Part of a small language model's weights.
Size: 10 layers, width 160, 5 heads of 32 (1 for keys and values), vocabulary 4096, 4.08M parameters.
Training: a variant of Muon for these matrices, 144M tokens, 4881 steps.
Each number is 500 + 25 x the weight over its row's rms, rounded and kept within 0 to 999. Layers, rows and columns count from 0. Numbers have three digits each. The size before them is the row's rms in percent of the matrix's.

# layer 7 MLP up, 448x160, rms 0.14, rows 191-248, columns 0-79
093:510530522506473490530508509502487528472489468465518484485522575532545492503505526507528511524492475473485546502513493509504503461499497475523527532520594489459493471503452524497454506482510493540507496489488529468497494501477542500495504492
106:537510471488517534495512519498501524496488452451470514522501509526501532473541538520508505505537505510529514457502493543465455508531491490493524492466517531531546508498551471533498494497513463463526524500486509525497474485472512518507491486
069:503498476465526567471507476543497487527487516486500500520455517437543509506520570531512490521476474533495552493456502515505527499511500504488473498497495511514507497487503512463502483515482486475517504567495494524507516533501478551497532505
099:523504463483493517518475511484523486534520523459473528508507503507484526507513502461492497512543482481455474501528511503505515468518524494488538493472505527519520500537468514534502484500488514482467536510521508560524500525464483550490497528
097:533479483510520471469472507525504526534499473515469479499505485424503516559531460476478514481488523488496532514560516487466504530524517509513495476500521525487486501509513518489466501519503549495527540469486521465512479499557468499492494501
083:503492504501505544532468526469524466497478541522511512507515496501508513524504482472500513511484531507535511526505500493435519506513504480474522495518516533517525487508546458485505501454456480462465506485502471535501443507517489515488456467
099:494520467507486485491462483498512527537505489502577508482489521447474498501486454481488469521537490489525471487550504491508536543423481501475504487536502497499465447454468526508519500503514500509485521525496474469518533507499478533528487502
095:511496441448507519528459455490467478521485532513504487499500551494504519509485538486488498510508521488513505496514494513521523511515475498510488503474502492490501460503485487519520474533500497471463475458483496517472460472481496481506457518
105:533507525509477463502476457484495493496521507483516496507512493504570484473476486513477510542509505547485529470477519487464497504504499525496496478528460490525560509525477526514515540509540484439497507544522456479549526443465522450516491544
111:450493497539552521507503489516496509491503531546491514482528475520538484467497484553487523503487496481455491507490521495528505518514518497482523479451510486479494486443496511495510481473529481512506495460518544473471515496518525521543532505
104:526453483447532521500532479515508476506529529548528524521493478490442524514499475492508494516493525526559460538475499495500538499484499506512495497503464504493512507485516502510489526527525569531523479500479501511529516445509501488509523463
103:540507485512449541489537484517494460519488479483508471533534515508461513471474519480497510514496498493510498506472460519537496499501510510549507499488518525493510474509517548526489475480489500500523541496546497510484497491538490547521532505
103:487521514455524495506525494486461482533499490527485499509529496511498484519530544522536525495456478495524470495511495481499484482509520465575522461531494497544468482549527471499520529549469508485503469464468533567535480503492509467478485521
124:520520524472502495518493526488470518470452501498515510503543478483482504493509515547482487420516477500497526537491482445520499505516535490513521482482502563498518508471501525487463482479514475504506477505497493493479489502492561481517521449
093:488469477523521494489535515509537518486501506540505488532566472519513512540465498505474465475498504485509505510507528440506492497495507477482485494472546488485518559460469537480524492490467559496517518497482480514519475530503485525466533452
092:502510490521496486476480465510514583475486518464497487487492464530448473497493512502543532509491431458451503500535493456499532487470440488472487518544534505516499452487501524506480514496474557499490505488486484514489473527476470519492511457
094:510518533534514496442522532448463463507477501506494453489532539494515465522479494510487536490500487502485458523524510527484504489529562485499476500515484492536485565511524476491519456520522485530529477452508470485473535496490484482516510507
103:498505474528450469465501489488529467475494494479511526490529485483507526510472509491478500494484474516474527537475459495518495512490525513504473498514529509508514454539476515570443454474491523519507490476515565506510576470494503490457509508
102:497519471483514544481503459460505533489460495525497506493495520490568494515505457460538520499507500495451493492495513486484504520538494487502533487513533502491480542482492476505512460541492419492530485499526473485498481538473471479512474516
094:504519488513511524469486539503514525478556521459460487511523499514487507498532506510524514503478531476469497479449511484475532482515473486478488495479521497516499472515496518561499522492512507517474502485516516529501482501527522466499489499
093:530503494494557496498501461503521478512409498478477525525485506504471550473493508499513488539494497501505518492459492512501472530462486462498473551530509530482509490470487468525525499519480503528463486484466479542486525473547473527521504500
087:516451527475560483463457491477498489482490453486511511527528546529499503499502477500500483524496502515525495555480554563477467483464469480480506483521517558477474511499478477497475473492495450491468513515526472519490531470490465527566495480
105:508487465536510463460538472511520487475536478505491461497525495485463466533487497516499440538511475498450537491480535503537465513481487517463457498503495494505489470465525503474501465469450482526516553490496493506515512502501546494521433497
109:486479499524500491474468442480479449461482469499480493481518564495469524545462476468511490513506550499492520492527475503452523474479501469479480511475481466461494509550477524504493490483509494506476525512467494486511492524511497519522539475
109:512461474483487437518527530481507499504519495513465463458515446540497470501496490519495498489501510524517482474446522479492482494510432494454463469471519535539490500498508509518505504537528507532498493469496544509515501538541472526516515537
105:521480482506524515489530458539504525480480485500489486506505515547527467471503505490482504464510551536511500512512448464487493531503513497468491544536478536513534482475549509528504512502498489511498507511537464472492492493485507511510531484
098:510549463518517467488502541501488483478542521497491517503481529483496498490505493444507430527498494454547501520582493492503521498516482525504484521509526509469447518492509481501484526507501515497490527493482533497507490504485486527485499530
076:545498512473504531489474479505488478490465493513525518489516517451494549516529461515507482498508492498519478539475476489523500512526501497473448525521476452505503505487496541474468513456492495532503491481487517523533499554496466493447505513
100:565502509509514485511518450473479506572473494464514478531502518519496483498465502515501514517531466509471462523456494516499517517498481504501519471495505514468491478468488519521528479502466488491505526477495495456490486535526502488521516479
097:517483522509513474502487491550489488471503517545520433532519478510490515491493460449496495488483530479513484479461502487458495506537481501482482496504490500525506482493511526513482539491464512485492542499480477496511505507467539502514529485
097:542473492506492477520464494545521475488504489517500485520482514518522527498500447484537466522491522434495498498475482508487472521500515497509523505507533526510469530503524540497519488481519531477512483452507515499545475515452473485505509486
119:541467461512479530499490490487516508540500522524501512502544433493494500512527447532497516505508514504502515504494513480526466496491541498476528490485456510480532530541497487485552468510536400512516540466464504482461501507494510481517503485
094:464533500444526479518477501499499542523498568454467510508518511495515522502502517517501489501541504525490491450525487500503496460489476536512483559487532510529497507540492465510501484505465449492505503484477494526484516528531495500471497511
108:521461470507548539430498459528534563502486497467500522518491499497522479504475542496489509489511494512477524506486476490448519507499523532474481495487510524504513494475471505499475470461474537499511510501502489500507486545541446522499532489
106:508520481537501502530458511498526450501489517476490480489512474497473509495522475509493482479499517488480539552532491492500500499504501503489512498475470526474506482490496480484532480492488548547483527463480528496519493457479568517515516525
097:534491508508505534503513471446483518483526522511479451507447504499477488549505484562471542484476484532511504498488538539473493529497514428501528489509498521534516477508514505529529457475528471510528505530498502522517508560505516492466529497
102:522478503503523515527526509477450491494498537458500522438482513499468534501495452512494449531504498505515501507478516502498504492447514462484526499516522564528489496505539531529507459512498466529494523494474489500497493484472504536515545488
100:469500514483526525508468530508480505490490485469486452510527525482536499519503537489531500506515505493535497485448515472510480518522490557507519476527532471490462495543526521487463513475491513469457486501492504466571495521433497487473462525
088:484534491458473498469501509526482446453498507510529492495510502458484526488514501488532513529537475519498480518503498466519492514558466449478489543467527484520521512499503480500517449481494487576455478504484511493504476491468479486487484483
109:465512544505485473464520531500464492480485456485506525445454483470504450525463497490553503496478494540550471513474491505511484497502447486487531505509498511500469537502498479516530547525496502526507482489481484501511504495522479424518504484
101:489484463546531491465488491488492529462530476467501528524480469450553479464551460503456541513494516519470452498484486499521503506511498522427524526511524477512521495488486499477493518509516527499471511466484518482518516538497533451462515486
082:508527487493461465513422532527523514464488482493451507519536506506489498538514522503525493503518488496488436461489532465505526501487546500488492542427500468486506530501502480482508487515509484489445471506473490528475486527505484506491485516
101:526501475484499467549486515485484457531489563491477525481508551473521502515523518465521499545511505497493492509523523497490525487512529537484529479496483520521491540503516518494486503532487518487562514515503472473478491532514498510479496474
101:500530512511527478567504483512552542504505490486482494535491523506529469528491517489490531512483491516484526493495511499464518513469498495500487448531490557511493493466496496508486471428465500468488501527502475476472541489449524483484511497
098:514518541492475493489475509527495509505542519470502504464500559500441518502491500525457495486543511509514511558496448523490497502480523458540505507524528481500498498513467487525487476449510499516532506476539528478511480448471508491519532530
100:516465476526484506455459524488507501507452497411515439514508496474536518504509501496497470476501495479494474466530506480534484488496464482511541512503508496522490497490536508511522486501497486485537531485510468488530487470532503480498499480
104:501501496496481484534518519520520490512533508526523510501505549529489572494544498496496510487462472528486507487507490525506449472524488487449481511490507525507444487490526497520483529502489495501491451484520535483474486494528549504491431509
095:493524523504520489527478487485501504526538474536529526476493538473426508522545461512494505512515530501500494508521486486500505464491466460485464464540494458440485472510497520515521503495536491489498505526488485520502513528505464491534476457
072:483504475446497515469482486477503512486494527469457487545520492541490522501512534498506493508525479537505465465518527522558475515490506485482529500487496463481504496507491495548495472490507517478504460510522515474525457512544483515516462523
102:523522494497444464533516490510495459510547532504475484490476505556523517512499508465495485528519467486496497467486492497501537531502541447505504516476526469482480499557501491493527503510514535476495487525486452507522537503538497480530478484
099:494484485505476472471486527487482531489511563483537529546466531451508506520489480503502528473477515466507476480539471491508487558459493527503574509490510517461514504466495495516486458459500519491529472495494503460497494518586554469482462455
096:474510541476519486538517451515449547467467509524510499483522502515492516479477525561477480517527503481506570521493481492482480489500514511469518499512533479470457516503526546467489499471519462476534482537504518518512524491499517486487524482
100:536480504499531524520506496490516519489523492470470537531503521510527489519463434504498465517456501542517508484489521519494508525496467513458426498542489487490494505477484459449490503559510526512490496481492509508461504508519499465482500454
109:476492472472526498477511491459508544479505500477490438522496518491471493534517515477527495505535477505529526514483485506448500525515506511542490492518504511523520528508492493463480456502524448463519500491480474541479484514457512462489492473
096:487497511491469497430517501487511503493491480475484552469473489528461523497492487471484534478526509468475509518533476491509478521545507521490555520462506511520520576485552493500467470511515463509516496468504503495453464504497498507540504490
095:437530512507478469516510514499534470477500540507479520487460511501519534476480512544483535515520496475516459523497505541526536481508492523501480513505496482469510492528485470503509521499502521536473527494546503494504488499492434560505501506
094:502522478521561473486490467515495464486451481493477541468518548462536461494477516514435519466562465524483516514514476518552455525519527477511479510500516515556489526470462541478502456501533523490545501520542525468511520495487481500456504529
095:452505493497479504472517484508516473501520511519537451509524505529483510485459483518488504412479496469515498493523487475495479495517516497495502468472493499498524493515516484497525467512540503499460500545501492496517437488544509496517488514
# layer 7 MLP down (transposed), 448x160, rms 0.0577, rows 191-248, columns 0-79
096:486486513526491521479495497492511478505447496536499482512460515491504551470494462532446474497486528480516505487446514469507494536519495504502503478522489463509487519522496490527519520501509542517483488480535490498452511507536496485524475484
100:508476478468482508531489460503469444475498480518514493511528441462510495526512534469477528515475452480459517504524480478547526509489493469504501486459514491477485487490485506453478511512481467490478528480516501487531546442486508466443517514
069:478477419474509488470509516523493447539520469484498491521512511510484504495523493481462473527513497501512525482524479491496537479509485497494498511498528502472554511494486545507521477521551526478564503474483517512530471534513482513473501532
095:464472552483458509557488556501500536477492501493525517524502545510516481508521508506490536464496467486500475465508466494498485559527496493488516491518503483507496536572520512463472520489488484560489466529447521478484521566508501503516473536
089:410490493471471514463488484472522480569487485496515504492503504521477513494472495531518498503502469488510542498450503456483478487491487454519456510514500532511489511508518480533469541506519504472453498525508514457526488524531514466458501512
083:535550470482470464490488449490487508510546515508498506501548511507467508505495486499517530521469531524507531488502503431496519474480513517515461471490518477510514501458497537496476466490488526496494496493498503485510518487508537437492514475
098:535445545504523515505499496507532450526465500472498480512515484494499521472523530525556473471490494514470487460500482493494490512518490501493509499543490477511527466533516496488471542484509501495496538522511470496512500514509488511505563464
092:481485520434502485497584498486542460529483517477491541485459533496472488512479503473514506486468442464479465522490505510510503509491497528509488535522458491455539508493496495530476487509466487513494516547502506478497483486507489501478539514
107:533518525519521545507488509507479494478534494477491493465514511491545547504505532517507501479478501510470528474486497542465511515521508478493519477571533520475509510517528551488488513483501489503528481512465474426489480520507554519493525488
110:483507531499510491472495501483466505519483535490526463487494519490467458466506539466532487501490516530503486494454475506514485456490505445513489555548498521541499474493476493488553504498476487467524526514494499470497501501519510474493479468
109:503481494521490475550482502458469492509507508563506511518528548514511565488522521500536537528493543470519493482500499469515479511512484487538504484465538510473505509486481501480492540463505506506447537496484499491448514507471514495528487496
098:508477486489525504502495517502484518494560487451543498516509478488450553460481472476545525450467492564490493487480420505492529531490492524503493499481464476493496482488505485511502485506502483544531517481494494531491486510546504515464498523
101:467512528496518521482486493537512468487515533480460465503544541505591472451499471466494482499493493494493514497497508509531480468489525527459525512518470518521547499510516531489530504477503491505474489495520479492511502530457504501455487528
112:520508538527509506436520547520523506482506478492464533525469471486485506468499505485471496461518475488498533496495483487513486511470532510501564488512502471504497479451512469536491499490508526478528496502479491511532525494479542506493564509
096:490544477528468515446512500496537536523504491479520521505469517444493466462546488474528487526537488500475478525539474487481453482483493558502497482538516494500484468517512495491505472525498485475495494482477488485488470500484478493515495499
098:544510497534521531501511496522532490514502503536541508528500511531480499492501492501497513498517530502527506501494502544497521564514534458458503509539497495512509545528479483508518513523489480536537524522512542460430502490545501457524489469
106:521522645534495496515515497504470446472481491490530528513487488456486516480483529494498477525522510493491537508541508464520503509539486495506492491516503498506505523522448494493492489473475473493488485526530504508498445540508512491527465464
103:528514546506545505486507526544441549489515528498526486469499495502516517493508515505516491490505550480515503475489484549504496534534500505509474491530516507447483478504497506507509500540444461493512515540526520521494459510563487504539499511
093:489458475483496481471504508505480520474504494519494560562481469546473522492491491492502558518492508536527512488486485461523471517494492532489441492492494539534500471502462516495497534535481537504458555493497511550498489484510475541456493507
095:505521472528486515468509475509508506473516480478490511511532512487509508534513531477493498493513474539491477505560463525532487500502514527512495545495487522497470529477524522490508495529484525559469521506441518512526508500491466522455512508
100:460514453494528487619490481514525508490475483511510519460511518494509473519522487504485491527489500477491470503444502457480450550522532513479519512506528497505480506471512487495477512490456465516517493478539482505541497511470520510558508536
101:514493451483489544483499510517510539515494512503448515469502523472513484495500500498511492504507530485517485537476487501542515545500487501494461529480457507581489475455500467476509496495468526475545462511508454499516480540495526474494531518
105:489528495493490494514511547511511501493483494512476544491506518501523509449496473440482499470507498474559462452494451512503492498525525501456478494500516500463505536538511463503470503479471533483496447516534486471482466522494493445481547494
109:496454522485489439476463515516499499540524474497556501466471506530485489478492512517502496496511506522516475534503489523517476563524507496465516472506529507479496504533486505518506548481531517517516531505547498494495510523532490529478481531
104:467514468505492534550527526529454519459515498509521520482461510475492543497505531528488512463479510487485498480475484525513534485490488481526483595540517481495465486494486475444470530508495498523516480507504440492470474494407505510506510514
101:520490561481495511501504517494527463495455538501505471487519496471468504474537489509548502512548474482523478482498512480481489484478490522481496493524518487504481491475467469481546498510537486506513489538476475486438532509499483468526498488
098:471514561509499534470460497443490514528476475497485480499557490527491471515477510518538524483514439476492463477479509480500480504488491518505508510473521527501501506499432460467501488517546490512496485503486484512510491482512554520578529503
076:484521451483534433545479475462492470523510478507469535526465453545486490496483457498481482537435460470516527500491542493525503509497501465485488496473507484476530473510468500487508501536461487510520498487528501491521478467496486484538491507
097:533520502484506483462462537450507467470522517485496468498480509514498454473491460485475492462484504532495473511482513495492481494511526535531519503509464503497481521521509513503533495510516498514493495504485538546499465491477501492512478470
097:484516449496505454502467493494505477515483483467527483482501521540477507540560497455476550521519499503510509487517487469528513489518477504470492476502474507463504520450544486536542495512520494513499493505437514522473511502494483515492504502
097:486491458508494561510527485463499473508526539474499542474526500520495484491514503470436507478477489503525491501497437475529516439455472541509494487478488530509451475487509522492478485501508544544489520505498489497493509516496501535490521526
110:478525524509477461479509522546530491544498519466483584480488484507495480507504491547483490502474484563487500521518470490497537520526476473456525547558521482492511493504561513493527485505495467507508504517501424496491506544499476467524496506
102:465485503528515515485532505538530521526538490534478516507482474529512507461451529483522517494503489468491498531508481466506463543502533511533487516510497466506507485472425513529462522481510543515498486563518497491530471465474490520460458556
105:464545523506505486476485478504515504505511477475509513454508483486489532489504501525544454495567499515522522419496483471501477483477501473497507520491485527505466500501472450518503507517488483499533510474502522508511511473547510495504501490
098:502485465491500529497472477496460495502449495468515493521546473477502508487547492484505501511491454517544511519498485541518489531527496500458538527528511549540467494497520494503479457487477485486490490477490542466544526502516485504446531527
098:477531515498563484558544505485503531513471463485482502482505513516461526524476526503527548508525477500515495492535471484484481528497510446492497489473512511538491514483480492490512478530461513517496502469510508518478492538487499520506519497
098:454497523523510513511482503517508546476464441479464454488487478524500497461499498489494509464528529489456504478538488525490437494528504494492480522463518491481495502467476497519506465481506501486476485531462528536526459482476524542490487449
099:511567525510541508520505532523466509525491503528500495482494512511514491493461530534504531500492503530494531553496454483530557505503531453469492526479502527497483505472478485575510518544510488512569490480507478482514427481494473507526516487
087:567479476521538480503427492493476427551472517485524496484478522484527491490489502490482469484503543479512493496503501499452517500502510475495501555495508460508525510530505515504482523494515467467507456493541481479485457515524539490501528508
107:514468551474516460498520525550528512546528485495516480469508495540484489490526520501470495525500501454462538536494483494500515547523526535494510473560506500477452501509498508536509484501497465518512536512539492534490504541508502515516497532
096:512496493534572501464509476527568508481498440515522506505527537510459531461494488501533460457465463511564531460507475517519500488547481495480507500507483500469483503539490533532539491525473517486472517502500528501479476481566499475462466466
090:523476542500510484517490526521545496564499487467493518503516477497512492522512538509470524521542509461513489498495447521481492529491509501532500589518503480537451498505507469517493465495533489545511457505537501459491502490516530495492477507
105:480521582478524517470500486524553496491509473569474446505507486507508521493494512502513457490508498503513526514504493536503486535510507464498500517544525488477502485478518510502571485481521441500448498450511535523499499472520474487482468511
098:554515435475479491510503510508491516485541470467490526502498469503483480470487498488458473509553501528464506536509507486478509486491498448480486475482469513438485540494496468525493491510540513520463461513481491507465494473466474494483484454
096:475503517476481426521506523466499493511479481506507497504475511519448498534535527454516533522475494534506507477488510489526442528510520495489452518488505516506494451501473540525508469499555457461487496499513487464474487575556518542501509484
097:519553496478527510485491488525505528538543470506493506481556515501505503521500516511521522520500558517534510506544523522515473495475514499494505435486508506506485516477563502505516508463545494496490468517495474502461518452489516523496508460
099:526495507506513473505504511441499520523475527524491510493456474545491490507462513515519482489516445476490507485494501489486531478535495509491500461525515523477508505501512535462498491485506481503498525475509518501495506485505522462452513482
095:483512490508512492508501524450509451481496516511481481551529563473499471497478498486491497495531524463481525485489523523518472517519470507489527488443496521504514489507492525524500514521487478542501500469492536458458491521531484522489485506
080:540505475533519526488494501522510487582503506525506483462538473479522494507514535536443550500486490500452475527502471520487505480495519519483509448477490475527453521530491511487500504456474504478510511485503468507448492469478534488529527483
110:493493516539543488486479528450517462480527523467541469477531469500510521489479427523525474492509504497502506493515521488474527434517524479558517503487485509479520491500523484508507523530532480571491516511460490492498505523481501472506499521
102:493499528493479506514494505508507447488473492476508452527536528532516495533479518469479504537474523485484507516506488445475508497534536501498525510465538483454519493515524486520481484473506523510527486526505506511472468490492469443473465468
096:496534470507450494580508535471510528501459495506473463479466548456485514519489526457518518491517488479474500459509508520527516494493449569522536495529496501465522496500537508486513536504521542498528532490516495531467489525484502494497501473
104:527495528475542495516458505489508508490475496494491543491477590508513489504503477492499448490454460491459514491519505494491518437487502490456465525479485507465506541517535493527468504537491512513482514516456517505488483496543472538517523500
107:526534481502500526572491506549497478487532498471570508487487504500491510490538511493499499503517515528482508500515528489508509471517506463404513563505472463477481483513482513454520517481483546518478474491520505494532489465494528523575497488
098:528495483525451481462491498450503510505477468494495488515525503503468570489505466505487493506423501426510498495509485555505524501528476509473501498512511512503510506529501515505515456491491529507457510484499466534473517501511506511445453499
092:518507523507555538485502471475466551540463485511505508515553494534504538515541513497487500499490458517478515505473481487521511499494523502491461533472504525510530517504470531520475504530507533485542462507507464515484469532522552490458514530
097:514502455513461491516485461507477463482520454488515468496503471478462485498525482497521458516489535508514447466510488490468564506511490497485537552522523490493486536526501496474528534484502486503477489534536521516501527519445477547517524527
098:470506538475479452486510487505501511494524515511502449492506501443490467516497510467466447538510513512481538489501541555481471466513491528492525517534513546523540547471477503490509515498519512520529519470542512474494471550533486483473482501
# layer 7 MLP gate, 448x160, rms 0.129, rows 192-248, columns 0-79
105:484474516435526500541531510509510525491520509470533473480522522485518510487496504485497528493472475513532511491525507455517475477491554548515486487489482461490486521461514506485458507549495511490488483501525516457464516493484507552538485557
072:495486499449480555491493525521499496500480498460512492495494531454510505496524532524532503503510519533493484466449528501484479516510511510513481511504482506496489493499507475539438536485454481482529540529468511495481506549530514517476539487
094:485472530535513498526513489523477512566496512474531478538491510501495514453498511463491449562472469527529490526501519517478495474561492477495484503445504498484506504522488487526488485486469509501490504468450451483511492519504501469477504499
091:446505523524530477519498519493478497512533506526541461464526453471506530463479498479470481532458504475463467488521510536517465500512511476496487476492565533492496490532478473528516457490510529493523483507510489511482472529503485496446468467
080:504515478511509514475522505496433478432513577519506490504502454488482455497512516513494578467494482516509552495522524495483473531513464526520530524520464507498513486482518463467488496498474505526502490491524543490499448480490514474512509497
096:511461521479467469524493481507514453475493508495490514511475529513532512520474530522505481462534513515520503512508516520491496446509490512490523506501490454513518492542510467514451513515470524494494530554484481505458487452514466499541490528
104:530505529472516488558507513495482495578500491512480517497539531489510462463516476543519527491475529472473488497493508520485475529468487474500540509554516523502525510526527524500535476471539449507453502446508509486479480570495526496509439505
101:465482479504492488506521530469495532473497514461505515527501483472473506511547488518465500469533481517492522512502491499532489502485503539515488553500503533512480563452549484522490495489468475500555463499485478482521505507495512536516518485
103:486513582489505482489484468485502481487532509495530503517486470521535502493515494486456483490454495452484477485523472500498491479454503544516517531494472508515529506452577516534486482493480494482460523577475508478512497504471467512474468482
110:491499541432515518517469451504485481528550534464496492477449509501524495527492523523488496472509478506482480488515476518501496494501489533505539539545499494478489493492528515518481481490483498513519492453502563501483510517514521496531533523
102:500499485538491472555433487491496504532462547506524523514476511508495516479478485500524520518474482507497484503507478519506494479509481492472503444519536458529520476536496468551517511473486499467459520532500525506484506537481519492492498519
107:494498525519507464512498488475497531540522561505484502508453505465522482524485539476462515508517537515446521489487517513548535518441501494462492514507433518485493490506460514554498490455499484512479501473491518506491488516499474557536500507
109:480490492505493474508473543505495499458465516494544538484501500472491497489501498529498499474467537496489482521488465496500477512500473436493488481485489488481522521449559521507507541495442499473545484496528480476510540515533515489463530516
095:516489483465544507489501461480505490464475533500524502519497506526453493559504443503457473474481540477508508502537534499489494481481516533504454503477554552498505491531501509511497494485507511498490488529467489542521525492483499518529510535
096:480463532475500527538518561475510480483528479517508475489471507484518502464501516515530499450498532523534490522467512516476479519488519489505516510505474500496522547499501466485495467514508457519523542516538515443481540468453544518497513512
096:511456503488483500541467450552489524466551536540503500484487436487484483487513485521493524475539497543501522506489476477499516496519524495508496542510516490492523462486505507514511486451507509475526502496469521466538506449517499491511484486
104:508487473495497475538502488512470500483485535510504505516483492514482466513514541466504483484496512487521502487493504480461472493460436479451485541491556503485495468465527490494444478508530505490524526494466509487485482513525496527546484478
100:454527539493494516505473496556466477496475517522533518524497513528496515506504523525537503490493512498491537505500483513538515481511560441494490447500546484480523493516514495502512506539494507506495514486525540511477494472438510489489466525
089:530509514504479459541523485511485440532496478513499474477473506498483513471512525466485505465545446468507496511443525477531513485470528524505466488457473495478471499527523477498489532491526513477483465505480495478469545512480556514516452480
101:530499470518482494462507545476467476489483461567492529494507481462524514496440516486525530483503532539505496521477483476489511503505471482479444477453496511524523485474493482479519496488508453483435498492527488477491535515496505493489479526
096:455473480472527503455470501495507493493511498514495483514512508520488520522514498511513458459507504514478541540501510528498492544449472534515513495522506492470451467510500464513499486501467497502484547500524495510551535472487483524489492497
109:505529507538521479519491480554499481516489522474482493514441509484497490469481500520512514526522489554528488499473478499471500446527478489485485508493543458525498458495495425545494508529482457522498500487425485536524475463496510486520461525
099:465488485517474539517482478495472516471465471486520520513504497517482492515443507459495470474517483504548477521532478483519528508489534557524478480520538491512510498466512471488490550492492505513500527517507475523529485471497506510482511514
109:516495520543489553516515494533531496518459482474475548525473530463529532520465524480489476458524461471491483471538506526501504516508549491513516518516528520497558492536542504479482486476490496500467511488499528521531502519485521523490505539
095:535524438499516514496485506449509454483466503501547518517502514454485455501493509496496462470464516491485480508485496519468487491486462467520492523502454539525534522536502531490492530501488524500469480490524492498470538482483460472494484493
098:506479472527502521474512469455425516478475508495478487530495499504537513521466517525448482535545527483500509485486475505516498514513504547492467539500503439524511492512476494529461492530530492509509487454506480527477474499479528479510488472
073:535476505475464512481510485475431525532484499508521515475518532472492521472527455510511463519513519549535479504439509515513500523480528511497514503477483499503519524506457478531519519493521518506505519474464468511446531479485506481513519483
106:560488482524534512544518486486487458482516468497486504507497511501464495479455479508536480502507480527511445491482488470527532509502479494535485522502510454541523485514518452507517497507504508476451507479497421484493454499511526496513468517
090:548518516476492523525503484484514460487483505515489501512508509453492496520499522533535514487515525487504535510516499528469478493563500480508451519467476459471465528527484487488497508495498465520497450565472470534492475491489502465478518521
097:483496554528525496510512478481500453462464502520488508520485477501527516479507487467539471513515472450492474473500496440494470511563475505500486498519511489512505447487481495543533429476523453440513493554492490492493504471467494511501506526
122:500465530518548496554570484503495451511487498512500536506481477483491518476475476526458503506464486488504537537465487497498491509524505463521498471550525535530458484517540506489458488471501514498492474494515513472488505500488495558538434521
096:461457493477529494476497567463520506479525514505515519509472512519532489565531528494515515489494513509471492502507508517504519500449454493474497501500471515479513531473519467475508500522476454517515521517471511516452512503524530519455535498
104:489536502503452504494508503505538509498565558550495487524517520497505534462494510461509486497508485479504491457514516502489501522541522498443506489462499524518499482473477488525519530514467500524464498510524512484504491544474505487509500502
100:519523508504554441484519498504471471505505536531505467515488524520505502495545541530498492511515514506499541459498509481516557495504471482478476498564465527487476499532514489525495463518449485552520538510534491474469488495494498506521467499
100:516430498525495520497495479515533469485499485483508515482533495520483519508514542486476506488540521505459472505507524506472458530505490448492512519488474520540502495512463521480508489525480514532490499495492515451526490521513540542456453518
099:487488515505485503478512540521524528500487493482519539503486508483483524494520524482526505518445511513477495513481480488476519495563534494515497481471553504508520575505496499486538514548498532480478495466491536523506503486540482474546508551
102:512524504498513536541541489507522510478488509499518492473470455499504482516439506511498473482464491526465524550491504508478575500522516555499487489494504508487479501478493524515482508503486506437465501483498504506490494524448493523514504533
089:480515529526532527536531467476491455520520523500488506487552462494513449509479492479500503437505483566474499486520514549508487509435514525514511483451502521493498515521472485493494529525511489517516459500475493500498516547535557501510521500
105:493463542483494524510528531541497519551504472487524478450510536470510486518517523493516519508516520508485489440487462493500493501499524492468505524520527477506487466515533476524487561466490496477484480531479485530491477556449492510516512521
101:519524532519470540513498482482442512513512514512505503515520503539475474481511567505478488512487490498533512524526474492528524503481541515536495499515498509496511506522495424501447481479502531525495480497475506509450481513502487519495483488
092:526524490478530458548510497531482463525508483528506512537517529506479452506534513493517491474516494520490512483536538466508520508502542497468510509441467468491503500502521514413483515499514501495460490498491498464488497476453489494497472486
095:499503487500513490507470477478594496521542521540515483524479514477452515518496446483476489475489495533508552475537464459516501523511517473527516474526484504499476482457518504463488485495468470508461556486502516522464539463494514531496481481
104:505496473487536496530516484465516510457507480430491494511485531489501521531519549500547465465478470506534523512514464481567441446529506465485489497488508513511476515513502479499508538495489521520491487508520459496542488545498483552452479518
109:496498516527503464492534518530496508435597534498521483506446510518498504479517516484465489494483517542519520453518533515486501534523466480528489518541466491505448505496504497466527541485427538508468483485536471490455524499476462494503517485
099:523471499471518528514496516540481500475480526541494497525487457491497515496533521538480513506487521511510510485508473496502486525508523514528429521541500513503488559512484455505485515483512512544486467468518495554483535485510512490526517463
102:474511546495529505461503507491490511505505472490545504529481498509514489472501504460491549506521511531492513509537494476499510509499482532493483521492534510508475442447500469458496515492500523504480476497534529504504520479481508455490464454
095:506492464496502464500546477514528496491484438489529479520500493498523492457486517522509552499507513486494561487543497503501499509519533488516501545531495512498504545532491535485454507513503462496509472500454510494492489530506487506463505479
080:499484475453494487498520480488499475462521525451488503507508474531452495488474479510480454462558496502495516509553506477530473499502476515464479470549498447464482505471475471494482500501483547512521484524484522493526477562503469554485459484
105:526460535491505517447489498460525535506471494550466503483495480496494507535473521502479524478476516496465462517526507509516482541473526501491480505479515497507466487491521460486521458480486518512483504537458480538456470500560455516520518494
103:460487536517515493526532532533511471502472535499539530509550495533475478483468482533516488514544470497518547483504515525478525474529512486522528557520538509488495520512475468511516540458481476473541489546504506509497503470458499460466495493
091:496519483475418480494471471481548464502512471485495497522517515448510487520528505510434482481524496466511530523501530500474523492489455482503531525548505527501468501524490482514455509511470527489512503480481460486517516467476497495484512470
093:503510501487517479510533503486507510487511494483536523512510486506506501521505493547503516464473492488466527501514482491509541516473471477496508506503475509514498499426524501510453506480469506520509478483476534481466525510497490534476485485
113:515514513549509549467530531521528492505519512512542546526521532518484513497444474477459494502496476514485511495535480535560492514505553509531491489508510501510550501482521525503498473476478502472508463511535543482486488503481530513462495515
109:429492517501545489523513468539503468459497482518529480522430524473512487507518528511503498512544484504509483485515495497532504428486505486535515537524475499513481512484546490519478503468482511492528498522539482543546486501491470498525548496
097:542479521440503462514497457512495502487480461511492482520481491503468504487510533483542502514503516515532482497476492449531492467511500491512519444508497535484520496473485521458470545502485495489519520481537505492473534485500485497478512496
094:516449519514469504452540501475489524472561511479514455478484522475523484543485528503515519503507472487472508525489515540532510503501519488519472507526499485472482505537522547543531493497494453525538509540515509523499531521486523507468473457
100:535575500503478517503516523466517462536542437516515472475465464511500537458557523487509548548538488527544535543480478506510512538533541488545445546511494466510483514485505480551503516496479492505474502489507488511520499507469510501485489490